{
  "head_dim": 64,
  "vocab_size": 8192,
  "bias": "none",
  "init_std_qkv": 0.0433,
  "init_std_down": 0.0102,
  "optimizer": "soap_variant",
  "beta1": 0.95,
  "lr_head": 0.0116,
  "decay_shape": "linear",
  "batch_tokens": 65536,
  "doc_mask": true
}
Each number is 500 + 25 x the weight over its row's rms, rounded and kept within 0 to 999. Layers, rows and columns count from 0. Numbers have three digits each. The size before them is the row's rms in percent of the matrix's.

# q: layer 2 attention query, 128x128, rms 0.169, rows 27-63, columns 0-127
# k: layer 2 attention key, 128x128, rms 0.173, rows 27-63, columns 0-127
# v: layer 2 attention value, 128x128, rms 0.185, rows 0-15, columns 0-127
# o: layer 2 attention output (transposed), 128x128, rms 0.169, rows 0-14, columns 0-127
q27 122:486505528499486494534488450471534499505479486532505503522490572544494506533474485525459467458496485505491488495507512439494544457502497501511490446498485479487468515508461547494508506486506453470495472524516529541499496495522482544546548529501510471514511480490522511498471478517497457490512423522515496486463510530482477497527499499499542508527488518532483497532499493496491481486511
k27 114:536499488487534528504491498499475485462486537478515513515469479515564494483497523442566544497482496541496546505476494547483531521488515519505506510528510502514531515500465517482529543502501512465527476514484478499496510498490513521490472497541431471496503483482501495512499496519485526510487529519527493493498520566512534509517461507505484464446515479501521533524521554479472465497481
q28 117:473485492506505478460480487548509545522519564491477460476480507492506504494530485518530508530528542478467496493518512498531489519482496487486521480509503527506496465542504501540519509494491491483472499500486461521491468510482457567491473526524467515461466513452473482498501491496462527468483513523519535473491472477519504494523486521518442463503563478498488495494508538503460550492527
k28 121:512494547495465475503477503502480483525505459484503513431503514515502487494487481509479489494455483507492456490542499503489510507494519473493499546528524498508499515503484469446489507485459488493464530456490517488498481533535517508513494478535518477493461495531516490508532539471503532536513526512493470553479531516511499478500530492512577491547486482516484498569471529497475466547489
q29 100:514508527513528499483502529490500531568456461516526519472490499508497450475482518524493514493484491527557459514506493503476462457465476498473480515532497479483488514519532456456508537513504516513470536527506508503515470497488511538438481508512498521510569477502520528500486516483499501467457476515476583484479484489505544475518521498490487499520497514484489531531512485516497492484518
k29 107:501495478505487511504495510474501475518539500473527497522482480545502498526553450517484479499531507505460539491465521466524540475503514471519532485481464447499477509483473484515547543517507543484533487536531453495480484554520463451491459442521533466508504495501499505521489464506499510466493490537523489476498535514497470483522517473521498518512502525534467472472510522472482501486489
q30 109:467492515490512503491493487498474521489501517510504541477535513515516534506512508540465497493471479534570512511499485492474507498469510469478441497477474542504467532496489509477498472488482530494519565492545490510475484560530467498494538509474495526474476504508521510482528525499528492513497537533560497479489528481521452494550496494481450462535462506514499478518489527498474522529477
k30 105:534488493532525495523506520523523469496440463469521445527481480487492534515513490492504502486523510477476499494450496491525558504508492538530510486539500507490509468462515491505501549492496448518499483517477520446515565496477507515530490509543469481532552456489487455485480504523495474496483477510474516501505484511488496471502502506523541505509529498486500509472493460529444449513498
q31 116:503494528469489473504525469505508508484516516498486512495500458555514483528455440490496497497482506524550510483516542477480467493504498479520516544531517498523500495470505479494518457490535461505487496516463529486488518434538510500524506485502461486494515546539497492530501473534522469560504495513445496504502463484506546516518459510528499505499500489469460482467479490473479440505501
k31 111:512524495500514524492492504450477476508477477506505459507479501473492508474551553536496512503510501539517519501528496459507530467499513509485486479482501475508502493549479491519469508495500529510479565480453505491493485504458508494478506475521510500500518469463477483454490523502502539520490506441550507446548508511512498493501511481460439486496450447490505483518492485485541540541502
q32 117:497479546529497532515481528536546490510491492486475516520498524494504487522524471544480502498508483489513495510496462480461520521494503522501462476490459512465458485507475487507503552506488533499490506464473502501507538472461535555506558490522521485485538537522510507483554523485484500501505451539473460494488504469478513517540465490524497489483492473470493476444527529459491541475511
k32 121:511496465500516474500492489486505468501489492509496480480498444506495491441499496431559532486513487522483498460490506490508521536512492462482505507495491523512467512525473519516530514496490502534491510531510482469470500475522438477500447520470477517527531528508478501476518535512531427535517550516503498508494449514513464500517525500535494517531488463484476485498462491492438499507485
q33 113:460491478508493534515486484473487486523529502543541474519502508510484506489498476474523482575503498500518487484523509547497476495514483518526466436449494536515480492499532527497520505516490485495454536465468521526533496466499463517523485504506489531453513505481507540486536540461530482507487557477487500502525483481505509496466531513450487530498474549547512506492489496495506536525482
k33 109:484471512470482474538520482518497503493461509466486545517515451491508494484466524509467502464543459509485517476514449482485498489490493513485496524493515537450491480498480426542455484484535516476495487531505502521479510535514527504472532507522469493544485498479502496485519555524513499502510487511477538523494505474501483508510444501554496491541488523494495516465453459502508470459523
q34 107:497507482509507495485473473519477499507505481498505490488496493521457511509479494488498512464505524478508475506502521484473497491482491497548522484515489513461500524496497486517467527480547529514484476493491492485501470473493538500534491541486501520533491455563525483500503500502472494543557542539544528464504501537443556522495500497539486556517521512462532550493441484484533551481485
k34 110:546482509523484486529503502480519452491537523497474500528501504501483521461463481516500490498534509497520525548537490538485516505502483489465490465491482488502516479540486518508471494506522520482515463475549503524519445489531471510542518464502524501482531505436490538515486537498540491546482506469490497485502518534524450453503546510468473479473499488510529504462472516551471491516514
q35 102:489512492522473464500506522498485470471493490533451503472506540499481524531517542511511448501470480528521536569453525470461494532500502479486506534472525490496530482499520507479481516552567460488464510505476454506499484508487483534547547524492487492472481511503518525494484535482476495513463497491504510490520509531538463498491460493507487493474566485492521492507488515513469510494510
k35 099:512528543526549452512502475557531519534493455443528487553530519491520519457500524512468529468494447445499491493548519495499527512447485524522524488519537479495484493456503484498529518463489535481476491479520498513442504494522521475497477494494511489536487507515501496529487482511487480499515536483476482480468495520499500513471462503479516463495488500526513503477536499496512520537488
q36 121:520520498520523494539535501488501458519485531514500485519509534504507477488465478539490501506534524511493480479488491485532498492487477482492522486520502502503475489507529512468538529538510554534484461489462466532516478523454505483500502488484508473536523447499517529460518488455420467495486550502445499514556518491497502509528451503491481529513508543492516496517455511487460513486490
k36 114:486470531515498516463464507522470472498534467494480539550503475529507498514475520487490508471496484485510510548480512533505518494497474458474495508481520482497471488484450486499462526489491437474518491489525476466461538461525456522474506488450507449521513547452464500519508485492553491454540503474527482459514502508531486504521534493524504510498510497527495501477462497496503481513527
q37 109:530465518466492511517519494508506479518510496473532512403517449479456477492511487483519506483516470502526499473495509501550536504523511462471489489491487507510470519516484483517468525489473527501456495494496510502552490463462503487466540482542500503514488489443491530479515441498496537484496479468446500516528518518504520488496491484500483507514535553495516532470500478465502497472526
k37 109:459499476511500506503491532509528511461531475505461508518471468516488502485489481524493500463540504537494517485511478477508442445521520493532495535491486525510523552518532496513543475506514496517505543473512494491432477541497491538496532453469507487464475516506483506504477520520507525505562490472482520453484492506517535473491526529500519545524479476532501531543498503511455514494510
q38 110:485486497488506485483508505514525459519490488467501475507535493503539465479498476494492440493538494479511515551501497493512498487478493490500509507521525488481492470580474507498512535453474515470475465535477480504488522455465488522507540495487479505475495496452504501465516528490512552447479489465548519564501488485506520535528535475492493553518464514483488520491486505467519478532478
k38 110:457537516510512548530478486522510464507499479522556503470522481513481512517475545518470489470510537473508498483499436520478509509557534521503446516516527474470462507438484495515483538507486540529452486492536513512503493526493496503510490467495478476474465486458465524519478491549505501514496533506538468496479513517480513489523511490493467513459529467489484508511478506462487513497514
q39 111:549494520521534507501499477488492511507504485507522507494456509493494458421487503477442537514452550498504542483498484484529463527515443511490496539446472510480486501479477533507476473484524512526503531512487475491530489480491469481490505502473500506482477484515542450496483479503502530480448526500505525481472483543505543498485484503476518484515490478521511438496509545501515505509530
k39 112:482522516453511539481486485489486497541502529512482514469511487473506573539505480531560485517498514525460518513492520502490496471460478490476475494513480512517537511482508497516556502479521435513509460497503588482497480537522513517517520440523501510533515522501493476534491509521499464512480542518475509483510469501468490517479519486491508483507499509484523518454500449503504515510515
q40 117:502520479533528509483494481541504478506503467502508471503474481540490486487470481495442463489471517474477459500464556481469522531512547508519515453496521480528481555462480520453507501489460481472542471483514529496503542542489514486508488513497517476506442482492533497484467511468498494538504501524528527523483495511518483543473543521462476538493514460505510515504529480521495503512488
k40 117:517505519487499486496470540492472503519491510517464487498520537463534484518497498506500539531538499494498508493499487569476508496453491484519490473483523477503514482489525514471498510463521512500503482523496501492549501488478465473478528496456461549467497428530475472514569466529520482494493495536508503476510538553511496511552518524514505453486507470496532467524501500484542512464499
q41 125:483552476519473532526495496523543513465490511500514540515518512501472465480497498549532480549490496477518500522531544511477472515517491487555462476522474482514530489472486510494516516496535519547493508537481527505471522486502477499464490507534524513548459499500460503498525465490519533463500470526501439527514480488527540472549454481500505501495526521521519543518486494515492497490473
k41 118:480495503510463503498535458499463501509494450492523488522436501511506497494470534495513507501522496480477531466504475494469520525485453477508521514444484509524512490523491475475461487519473495480489499501529498528541455475499534490494487485471431502511512490484495525490460529497528506534486540471481501466489505471468523549511490473559514534532462455464453470522493496517500502485503
q42 104:519483547476513507508472481508500568517498484501476518522528496462500519531495548495500529509525528484498486510517480530507495444518520503482476481480476495503493477477485552465499477519469509460476500559539495490503497483511504452486549493489526507542524533525511489521481494527516494480499497449493495557460514468564526504499505466522487490554517487542527511503475514464472511500513
k42 094:494507480523467531524513457506512501469460486488557509507523511509520517515543513515540476538505510570526527437519532502479502538485523503512490552481484516532490517500538464536493527512473526511515492438507517519530534512482490517461478519518535487479515492504527491509482492519478524509501495526501531455503486528518493494537522503502509542476513507514494506472510427544485489491486
q43 119:532510540461515463496519526511491483503506444478534508478538510475478518548508519506514518518507493515464474470486525520500483474510527496501498506499545524501483500482501536501541480493473486555496454503496530511490514507487512498532540541505523551505503523540559462496497484525490482432495491553480528481554458479513473535487548510514507496520502503457535501504508504513499520527496
k43 114:488544479539550499528452502523512520510481529539484520526550469523498499529490477518497463497475501511463487517486514533488521511492490473488526473534478483524520508513523515528489494527466492461529556507524490488540534517507468503492514473481539484518507441489519479488466512465505542525541514455545498480491503476479490485516476544507521521475493530530515458504504510546510525496465
q44 115:506528495515480505503520496552500490522493535493547474453504485468518544491503460508532491514502536474540491525479474541473495471440462497458476545478508494515510475487521508504482525544486504505526563481526522465458501503524513508478539505489486508484503487510468539526496461499477440477491487503496526485480479515566468493527511488510548506475499532492491487467515487509537495518505
k44 113:458516502525456505474502499491441462496476507463515502510506498553499481488481511490493529474493472504506504447480453452482502525523463494534523496549511481495481501501513478494484472520445478488533479573454504534483524516504454511521497488511514516489498515494471429475465466526466502471507494491485511502510473475507465489456497540479479530495481483502499490507490501457495491484467
q45 115:481506506454469492494508462458496542544517478521490507493498503509520511534483523492496520503502459509491515471451471509493486515484526469501492523464480456498484504497514497494486497432487519501446492553497475499478464502520469462510479515499501461489527515509505509510558517482525487521482526482478503479471495465537494510517469480484540544490461527504499484570550517551472526483525
k45 117:530518473543497552484489495519486487479511497472512519522476473505521470496536503520509516510543523485519476517506509521531500521570506461489480488519499494519509486497542472535493508510512487553484528451476540524492494538449540501467457496492516498532468514537541455487493506495502530473492481498514490540515483523487490503478472490551476496526549483523555509464499481498520502472457
q46 122:466519518515460533471476446546553496502506493508477560518510531470487503515510498463523560470499492519470458510515511488501481543492526536498515448475517514509508491530495488498476481500466517516519509502534445537497450506504473505485485531500493514509485513554528506478454497483524502508493535479527498481495516479520517491507498500469493489532501433487538536480541489503488476508528
k46 114:499520504516491492543478525492462573528508474475535465495483513504559471532516498547521501507487512506538489505464526541517516489514480493481511527522480497483482468509499489548514486506489511483487525514514585490509480465496512493532505526508527500448507542495544471471528511499498516505450475516460528523482471526470533485520464503509531519485470530525486487525505470512490522525497
q47 120:510518487490544533520496454496521521473510524474529488524477470450480481506466511487523436484476496488502499514516538480528508543476483485530532502529514490492478528512504493518516513465517536502508497461543485505468516475501501508480488534519485525504536476441549528486498485532499468520491515448516512541502519446528471518514525513495485475472533464561470514479516516507470505493529
k47 113:511477530534467508480493549539499538535479508518488462482484513496503540516486534484481530486475550516528514491488500523501501490536505534429524499463475504484508536469491510482500484478510532476524495501512529530511506485486480493484537492505478522509491510544474525506499489457469499518468478542507458444511482522535487458461499470504526474559462468537483475541503503499514500482523
q48 117:507499532467495540512503530511504521469489475515535539479489507552485500482512483497513446542521537522482492519452487508477490491472546504523492533498536498498501486501531487500490524521479492515480485455491504513494494501480491489505473519454467556476524523577513483496474467521496528523502561481495494518471521506489485528473458547469465519480544501493494532506543526475485517462487
k48 119:546509507496502436455504519460497473492500501494500498506542512482532523522481519491499508492491448478508468463555501496535491497465516494447514513513462485529442518488513490546494505516550514494479510547489501519516489496471511523540495494546511483522527521479532501511513506509531465521521445485479516461545475464504478486545493479512524486517536503524489454524508513489472534486499
q49 118:525471515492506480476485505539507485527535537509518536486462533488496534507489541499510465532477476514527478524501502501513530512489490491518447516462536509469485462485482457508541508476526530494503518473486480478451488505502456503540492475508538489543488496480568477514533492524528465481494458472508504487494520508492517440488473497510509571489501486498492482519505498430487495501506
k49 111:510539493507515513520496475498486481503520461492484527512523484497504477493498512540529506476464504452489567503482494503464481519471540518521524477545457511501524531494491551528506469488539502545486462492541504490495504502531515546458468534528471496490484516504520490503438514481471515478515516525518515498504478522488447520509489466475464479537481527527497487526445519550482497494492
q50 115:470521517526488524532497483519501519476492516488491476492492534509513509459512504460516511514469493485470462488542486494507476520497504477520500497490483464475487467541565473565473485466473504482486507510543478550453460524513500463458503509492528463470496531496518516546515449449521480523497522500468550461544523506489509517510502486517507496484500474505489500497487445476535488511511
k50 116:502481464477480508439514501501493450554541473461520494501476475510508516509498510564508491488483487536528482495474470542492465532515545472483527507493512494498478458511483524521520485496532494478501491469493544489512493525496530514464498521489522570516482477484508438506489484550479503482485486474553486526456487501495524485492476525483501506524515515502483553480495528540484511496524
q51 125:511534523499525505502464499463487525477490485530560450466504484492528485472472504492487487504490453498458494475516497475520507487526483492494485474481499510478500516547525507463474480519481510540515504475510546504503533486482485500530530498495512541530517479503476493482564486530522494480486531513514461536465574515542529484552464485488460499511454469479492474502484498506461489487478
k51 123:514465495494520538523534485521517497489488484518486485535473524525487516519473505501554511530501545519461481467440510525526503478486522520495461507466502517493494513444487520501499447505507465482509452501487444548497488483513532475460441490534442480510515512504500471518504534513513482487495471519535495484493497487522471469468515479517521440498508491495456488486504458507471515484499
q52 105:481550485524488507490503503573536497535515490514479508540475481490487489480496549513532499529526478547533475481515493483518484481517530500436507519519512478464491473534471490498527508523535465471460512483491529490508509478493529487496485537503540542459499542519542495490517503510481493495547470479489488485517509518446496537501478533490509500509528506532509473526478533530510554523481
k52 106:517491522535525494512508488427473535502479511459500473441505487547488509470460460473505470443479478467440486488515516498468499562498514478500518509463450471478498513480516493545480481497517536494505503513490486507489478515520482526535523536485495490530508493504492525519512496498526488518512506531496507498484490513564518475501495461491466524501504510513515482466476522509555489533541
q53 114:465485499473478494547465526499525543540520526514550464450517516538473506521460515458521460446480509496523497524504512495504486501497468485517493485528530477502488492481473505486465492541448483478508509534483459475513493506469554526531506484523520546489478524480524487485504467490478487482445467510494503490496472529468506514496485479491477509513479489464489532548494522537497459503483
k53 109:486490528467536499537489505529458492504489519445520525515472527517522497470565485517483523502473501504509494492503504478515516475500498518520457502513466496472493492506503517483505498506539506475509486521496510516511438525516468512522514477434502481517520457525483521541452529484496509507523479481507468482546542521546531528523528502516503450488513449496452502461474542510497542520490
q54 111:507482479533509487517517504486501486493482533492517465509486527518516484539488530527468506507487466515497519467512467477481492468403543520572528539514504511503550484502515485504495488495435504527479498447522461471490508516498511480493508473528515498458540530479475475513488530434473538496502513483504506484487477504502519492541506488519524496492505469482500494484483502513468461503462
k54 109:485522459473527489482460527494506490454503440501505485481473512458516459508523513480485489521503457496559476523488483516542556494528462497486484467479517509497483504506519514467503555466505511503507500495487471509551475499523515484508477514512559541518499562563489500504511535494506509522495534498508478498517529456516488551458503521512480530500526530492524499483485529488506505513501
q55 113:507469507519531510511529492485478553542523523556550531511516480501513538487476516501532502531484503513487484479481490495529468519492477476506519499503519521474510511537521492526503497515490477465516494500543500507529499509454482565492464492443452478524500500515461521518472538572494480517519488495458525466475508486491505506495516499526519480535492447525521509507493479462465525543514
k55 112:487493475478499497520505539510504521471554500471446482488501479533524540493505484473469490499471506527528507486478538496481520554488516528520515506509501485481491510507490450502458461515510537498512482459516492485471514520576499501505479520570518512504534515487546509508501470483493521493495500548521511536502529509502487480479525524544502503485502469491458451460506500538564486507488
q56 119:448514488492487511501501518509512492528466517470516469503504506549484474526541541544498481540524468485510539551485493504511526513519477533455522502496488558484479487481506503503513517473516515514497445534445498484517486517516529464534485472464510574486468504505520523491512509496470467461497520483490525492494530487547519526519511486534507510519477478525481501565508495487484492494533
k56 116:544483517512545523499513471573459447487470451493466570478485500519516503486488519530490445484493527453525493520491498479497495510499506501466515510485535468497477509487539512524502522493453489501483496504511461505475511545486465520501479517449474444467482493468500517496510503506508489535480506543501467490505489538464506502483550493487499478478493518502504503473556517515492498480498
q57 117:528501547511481488491539519481501494518472532496548474503508453505454484448550485458489484554514484504498471526512519485522501521511538495490488500491473484475536521497495507495519520533466505511513512473487476522499473502504490514520481500508484526515506510522520534489522455498507524544456528500548440474545513527482465537561486466518526522523487492536456492507512482512529525502530
k57 111:506483478464502481479525506500461532543497484501441532486483530477512506490482495507469504477514485502461502481478528504471526534506436504481485484518462466494456502486509515535528505470507482499512482500492503510486476497489459545457505498494487471476488500438511482472494509530493445510519475461501512561498483452481513468447520471528534468522513465500542512497496526464496472504535
q58 113:458526504513490521496513499480479471555505506526471537452533498539508457526460469481483471478467509468547517496508499534500527519535509478489488532515483530499491451486536503427488497469513508488510479484513491499513494528513472531498441515491517504501505532455488509527469502477520497475542500505518494513524491466445539538474459515483522503481514501525497474508469467490547492490517
k58 108:523478499517505497489488513499513528462513467492524512528511490464470535496549482539471525511495497490550505486479491496484507494542503473540527467461485493513517525553527469509461486557474500503491496488497490467454485507490482537490526447480519517546501434511504549503527497532510511506477525527485516484493477527498487466498478492531465486517503505459482531526498549472539484537532
q59 111:505480468498501489537484489555524538499492442444483521498524478501497532488519502582504492495501454523524486509546480464535492489497502561512518499516510522506474488510481531437500489492515516522486501506511529529483501500481505511511453464490543510572501464530482483498537519507517529517451494512521523546494486506471486518514495508516489531487484506490485492491504494529470489455509
k59 114:519506499470478496522475518482500468490499496508528518560497532511553507539469489458517473506498565522460482529475534471481521570526485480501491489473516531502535505493483506511490491479485492487470501486472488512522458481483500439496499515450473483508528499498563530489482514480500479510513487538504460463526494519446468501491549499491502523520484541493498481498523484464474529509508
q60 113:455478507474517534497475475464511475509507430492506509483497473515499492503489499482504526490494502473474529514500476489448522476472502453519505486527565480481515540513508507514535478452503522454506491524506461476488505518454522516544475520489520512517502516532465520497534566499477495495529489538512519530461471469468456489496496490506499490515508474458496456504456492511513477475460
k60 114:504517472523518488512536516534519497478498580511523466494506503504476503500503487490495521497468521509491473480519505503535544447536493519493484493528518512497487481491515520503466510561494494514426491498523475499506513498558529486464547503510502486488532458483561501485527460511513504521448508469496469512526521521542513529481494489511466496511491474493499497481438510529466514536531
q61 115:541528527510504517493492537514470498529510486510519535464468500498503529506521501502471478512489481457522505507516495463495512442470524506529468506511500508527555547487493523464486545540480522529462489445497489525492483470519511463507542501498545454482504492452515466525490459518531519501481466520465503488536529547504507516493500487494496513543472469497536495530510485505441515502488
k61 117:465498504469514495493539444487503477495514462505443484580529523481513502522494465496531516501480479500478493495491504484476482515496505490502528497477488482495471472487474513492563495503542504516521479505480512483520537509498540533489458471479509508499489515497501470489507483481484496535567502515533558434522504470501447513468459526526528513494499496508520501505457539490493514462493
q62 122:535514512544513534514509477490484542505487484463488496534485514527479530502465471518510473480500454460526528455493507459522515519507511454503463490476483515469506497501478520529481453498523542555490496555525504502462527478545519480563489491544480511523466504491503491491466494504492488530509470479505513524528479541510453531502459509495481483486515511504484464456505511485521482490465
k62 113:464469497484533494478548512555537494545478502556528478540536507487517509509498562474533490498493536513476495550494458500461514529473522521487538486534503453520534534499491505493512480476480469488519479513457521493530488533470519511494494508488472508467505472535516514505543511470488512470509547499462509489474487517520526490469521488492461529476479463512508525506487513487483497488541
q63 124:527499538481514518512453519503557492466491499464491497493484502498472520510478496451464548514472527509513535496506496501525457495483520515512480518471485463504531500463495532530507532459500485498503476505509511497510472493523478429514505515452462488476479461480523546510496496519490504428498471511539505469533543510429504507517491480468533510515517521472469504483515497494513530492489
k63 120:484517477491476524437459470512469520503469528501480509477550469497494486497488490566546442508514510512524512494496500486518544538506512501485466489548486489478533491516489488492531509512488542525472525506527493511506503501505550534507529518526486543494516491462476487510483483498513473504516488456458487507468438526521494502475505486493544509438507489522529554505492519472471500507500
v0 100:481502479497427510466558530548499548518514491451492462493511522521491494482530487498492525502512482512434531482466459472492481501476521479478500483486463509494484515473530516530516478502477528482472479533467518503518497460500541498532488508507498474537499499497508494492458482525482461548487510443521510506522480492529469485533512488493461483497524496516440487504507470503464483485476
o0 095:478495524465498481508481519508559464532473483546521487509480518473499511539475496500525467475516497502491569573494484465531470546512487447493476510504516462501533475513518503519551481496541501472526529502467505488500516480537487522505486501517509490502488501488514472492537485526505470491496512478490485465533478487518475527483505562526514523528537485546521498486527471515469513491533
v1 092:529493476520470484491464516482526490492518539468547503495523526456451508449503495464471529515508501545532480497492485449551498472545545516529510519465483511492505508486524512481522508510543484538482485512538501499492476527496476505515533511530511490540512501489538512461468489493489524526479506548550502470478484507484512515534523519500506506498486461489526438437502490482490488494493
o1 095:508473513450480518490500496494471490492519500455481563518498502512497525502471481545493546520477506514532506500547524482505534519544479456466500537488500511505509493526489508513511493468570495529534531513515552474498473512498452565507515490493529512524502477524476465484511512457534513508515528500540484519498493507513495472529500471451505507483537508494457492448515475476496513472514
v2 091:493509462477496511521467520480506449498521478450491495515457446526537519490477496503526474478469487485451523489501462469511533490479497495541521513480520486482499473442511509424527463495437486514521489521500480513492491463506519471485491496541485511481501477489476503474502490498502504468477506465475505519496523457526470496522486485539556512518498474510548512520472508530502462470494
o2 091:498536504501518512503498538463475542537503461511511505503438470513510489532518559433466491505484496513460481471517457483511517519515495477532476459457535440516551487502501456482444474495451503505504488511488486501509494476505530532518494522513513524530504485518509517481524499498518463524460482496494542526488511505537492508474518497522516500478472499463514473483480499476536504472483
v3 090:554494519529475478559488501462508493480481490507483510490515493499489528524529538491507499529480515531570451453519517510524526458526542530465479535474512543499486472520487484535519518508500528478488485461501486485460489509482538463506499485518496506483553493509513541506496522524482512495485450454450532486510514509509508525504497493503475435501476488505513483509473484541465503502491
o3 091:561530472508512504499511465461469508465488472463528492515521485491486494511529469529456526509482530509528505459509493499512539472498489505497491494529515510499519533459514472541530561500464543476489520496541493504478543487506487505529489481487529473477532472492519520499482502474513487514445518529550503502487490495507544516507540528489535520527475500478545522536501464526526472525537
v4 101:561526457552510487542470468532525514493535494496481483456474514482512508498440505469508502516528486528511488515509502483533513464482518472504485487521496515502487510494519434456484485516455544458508542504526501489528519465479489497539509504484508490502485534536524504484521484477498491546520535475531512481483509499488464472462512461512541544506477453461509479504519510501477498517505
o4 097:518463486505492488540465465489484454465498513487498490526517476502530537483426485504473474497476517505503467534499477470490524455515542514532491530496539469479498488527500474473491510476485526482508521533472489463485524522509510470515477514527535503478517474465523520514546502484498494504524481511507557473499469525518480443487526495493497533487527443487485476467452500463518474471501
v5 092:516496450491527513523463490527483512509521527458486490547494522470516494506524528517500552523490516497499501515502495464521525496459504493503528498488516493478528444461492494552515526480533468484484502495491490449523517514490428481487486468483497485485461456479453503546516504518489502485472524543483550449467531498514476471543514484512493487508502499493556511496496501496459514509465
o5 090:498501458523507470541486496482484523513503502506505496497492498492494549491550519544499508516496476543539474477482478481549478551491477461442481484543548498480452484453531472479487485521495527515481468525483498511491494561486489480511506488467531480535481475504451464538491497544487487542516489490480498513464503555507500501521499519528484457515515505488512478491482490518500509513458
v6 095:498511535551463539522498535473528515473501464462505519503488491504530514480483492506494516513540515479478506503544506474527516486488514492459513499511505521518479526530504474453499519497483526503488501438552493480509500485430484487515531509534475458512474468471492497509474484457523556529497499503552521534486518495446461498476520490518490449533515491496478530482521515487522521531520
o6 091:486527556459529512530480489500507531471471502491497499481562505470497530493474515491515477497493523544571455530506511536506525489522530521476487522488472527478479480488496499500524508492508510486493490477510509531508510465547521491502508467536490482485502528524531511467490452515489509497510514518504476532470486544529485501489493507504466533523512415450462466489484478467496467500473
v7 097:463495488468518515505506501449475461518521483522485532492519549524520506506481491507509525498496458490548480479459466497509528503566525462501465517504501509522506505498457497486460526459542496499499500481516477485484476448532518517497479523470492503525469444531547568501515541481495485496529468499482509466485499484490478506486495520456486464526496484507504525497486498525471462466466
o7 093:495484502463490543501512466497502525496534509532548484494502552506491466502498482552472509499481485485522506522516520533503504505521498495523467494530521497570511486491514535502478514502503502449499501472566521477503507477495489549439504530504457498527497505514502580533522459528488493511496464517517480464494516521524505491479530498475473451511516519460503499512505501529525497495554
v8 096:486499462499501538540507534507453484444527488476476535496490540538504452496523472495480504484556527519469512517436479470520452517523522505511538496515555485477504480491487505485473522530516507530500496505518506514450494541498512488524496522494481523516487508518485497503462484505509527501524502512532504575514486501489475499489471510501472532505523479528532536469504530525476555486516
o8 093:493489494528516542531498486524489562519499551505507493498513508470508480471492525489499459509508515504509490472492507503510440525510485500521537477533528485530513477503517452500555493484523500525563500493550552459481491481496495449469494536519486512478513528533463488517465489478485500495518513533509515553519487513484503503493451517470504522474486507486519499554518498450544466506507
v9 085:518499484536544503536499532479488494500476526436454471537512534543487504521536485486514499449504507513477478493528510507497521522582464452519483515481548476514513452475522508560537508509513481525490522465504487442499495503521535539505526486530484486520488497507497502485489515506538487506496517499501521514510515481448482520530500522492490500498513455532499482491482506487475526530470
o9 085:492517514499546501488492459494446497519482541507467493500502511471504480471526498507513458520470514536471485467471528493500484539525495482492525479503497477535516546507503549488508476488479508496567502462508504494488507549500490544508495493494480513499442495516478508532500456513546521471506515523515504514456519519525483492457559526524491510487477485507489559508553490526454509514533
v10 082:472458533522494467506491503505520460519516489502511515471470492535489506481482466491478478519531528552462519531485533523488497538523530523534496515496526499459541503435523520510559475475531474495504497443512495500512487472495489521544551498476468518540473430533487496496520493484513495467507485464533501502491515492498514501524503528460526543503469503503504506458517516524485486495489
o10 085:460505523524523455493490476493487536511509517483453487468495510514496504478511499498461509496541510506551529544483531500479481513472504491525487479481469434482503514576521498458474495490523509491519513463525531533480464498493472542529533517480501484507493479518471535510518468507516495510523539493512495494491516536484503455518485501503484536440479505477520463440531510506510452497495
v11 094:503484503500504465499458512517455529474499512517481491476528480493450557473517514488505485485533491514471485484488514548494506524540482448503497461511499516501527525506471538502499498525511509521460492530493463540523447466536515507501468527480524524494514509571490515510471505523487454534528499493516527510499463505513447517502541477487525521519466517521462502504467547495475504482541
o11 090:480488491468473491527482503502463514518510511490504532535473475483496477473498471529500479504537494487482476538502507463472495490477441476508555499508470501475508520488532535438492476505492512503491560433480508486497476446489516479506488523475484533500483507467525512492542510517488538471497497462485514468515474470539486520510505544513535478503459493479488489499505483482501465528574
v12 086:504500504493476524507474516513511493498508534441526531513479512501515491545482542503493516445523525535529490468526469529511521517507556517510484525471525515471471487537482459490513514493485513533471516477524495479489513519475502510457482501509493470527496538486489541536543503511552518458460505456486531481529499483482522535465487484497549526518475507467449517515503492546483502518466
o12 087:495523491539503446487511503515498534514485543455496463528487537523454525530473504473480536485505497558537488489499532521469509510517489528493492496540496512525496507541506439489478526520483515469491546521552456468490514539510489514527493478493474491472506514471503481464493479515490536488484503527499499527520481536507483493454507486523494514524521492489466551523487496467462444512522
v13 086:509500490509468488523496518448495524494468551530515519469468517483505508491507549515513529476510466515493497466504526498472520540508558459490474530483498463507523524508519496502517473500482541527532550536469466522554506513507521477443565544482488521495469491523480533488486481490486452501478503496506476456500483511515491488521541464484476507529546504497535489493509526504487507511487
o13 087:517533518481474509475505513491480461544535491520506477530503479499491509508503485493567525463528528500520486486494502506488529434511436493492477462465507468513473515508488514450511528463443474518510496529540485505491458532474450531440519484508459520485503520509490471519535516512505486485486535483467513493503508483535503482505548523512500521498515458492522454492526491524493518505503
v14 092:514497502509483464473504499468480526500477538501516483490477519544458503492545483526485498500520489502507470465491462462485500454458491493541515470541448495500540513496503491509540529490450519490485503485462473466472524497520450507493516482498537547499522520496506490527531503443484469510513488484493519480470476475486487440464501519502499514492506429531533507491512544517465481503494
o14 093:507496486555504475492514489473494474510504462485479512536481498487506490535481511517492497562543501488503548529471494480524508537502504505547509462504523499556539466480462502477489518452512504509545457511509475479474503516480522500494500486524532510468496455463521480498453520541492478453537530443509475535482496494484527480508514470506497516522494451487537490502532493496500452490493
v15 101:488484518533478520528517496496507528512510523497495513531541501551479512502512517473514518515494516487478533471490509471488558472548510508464482539491503454507558520475514520522445516525489526464519528534533485474456450488508543503479499497525557529516510529528508484511533490520473506510477503523504485493467457556483496507477564499490492472478528530515505494501494536500511524510492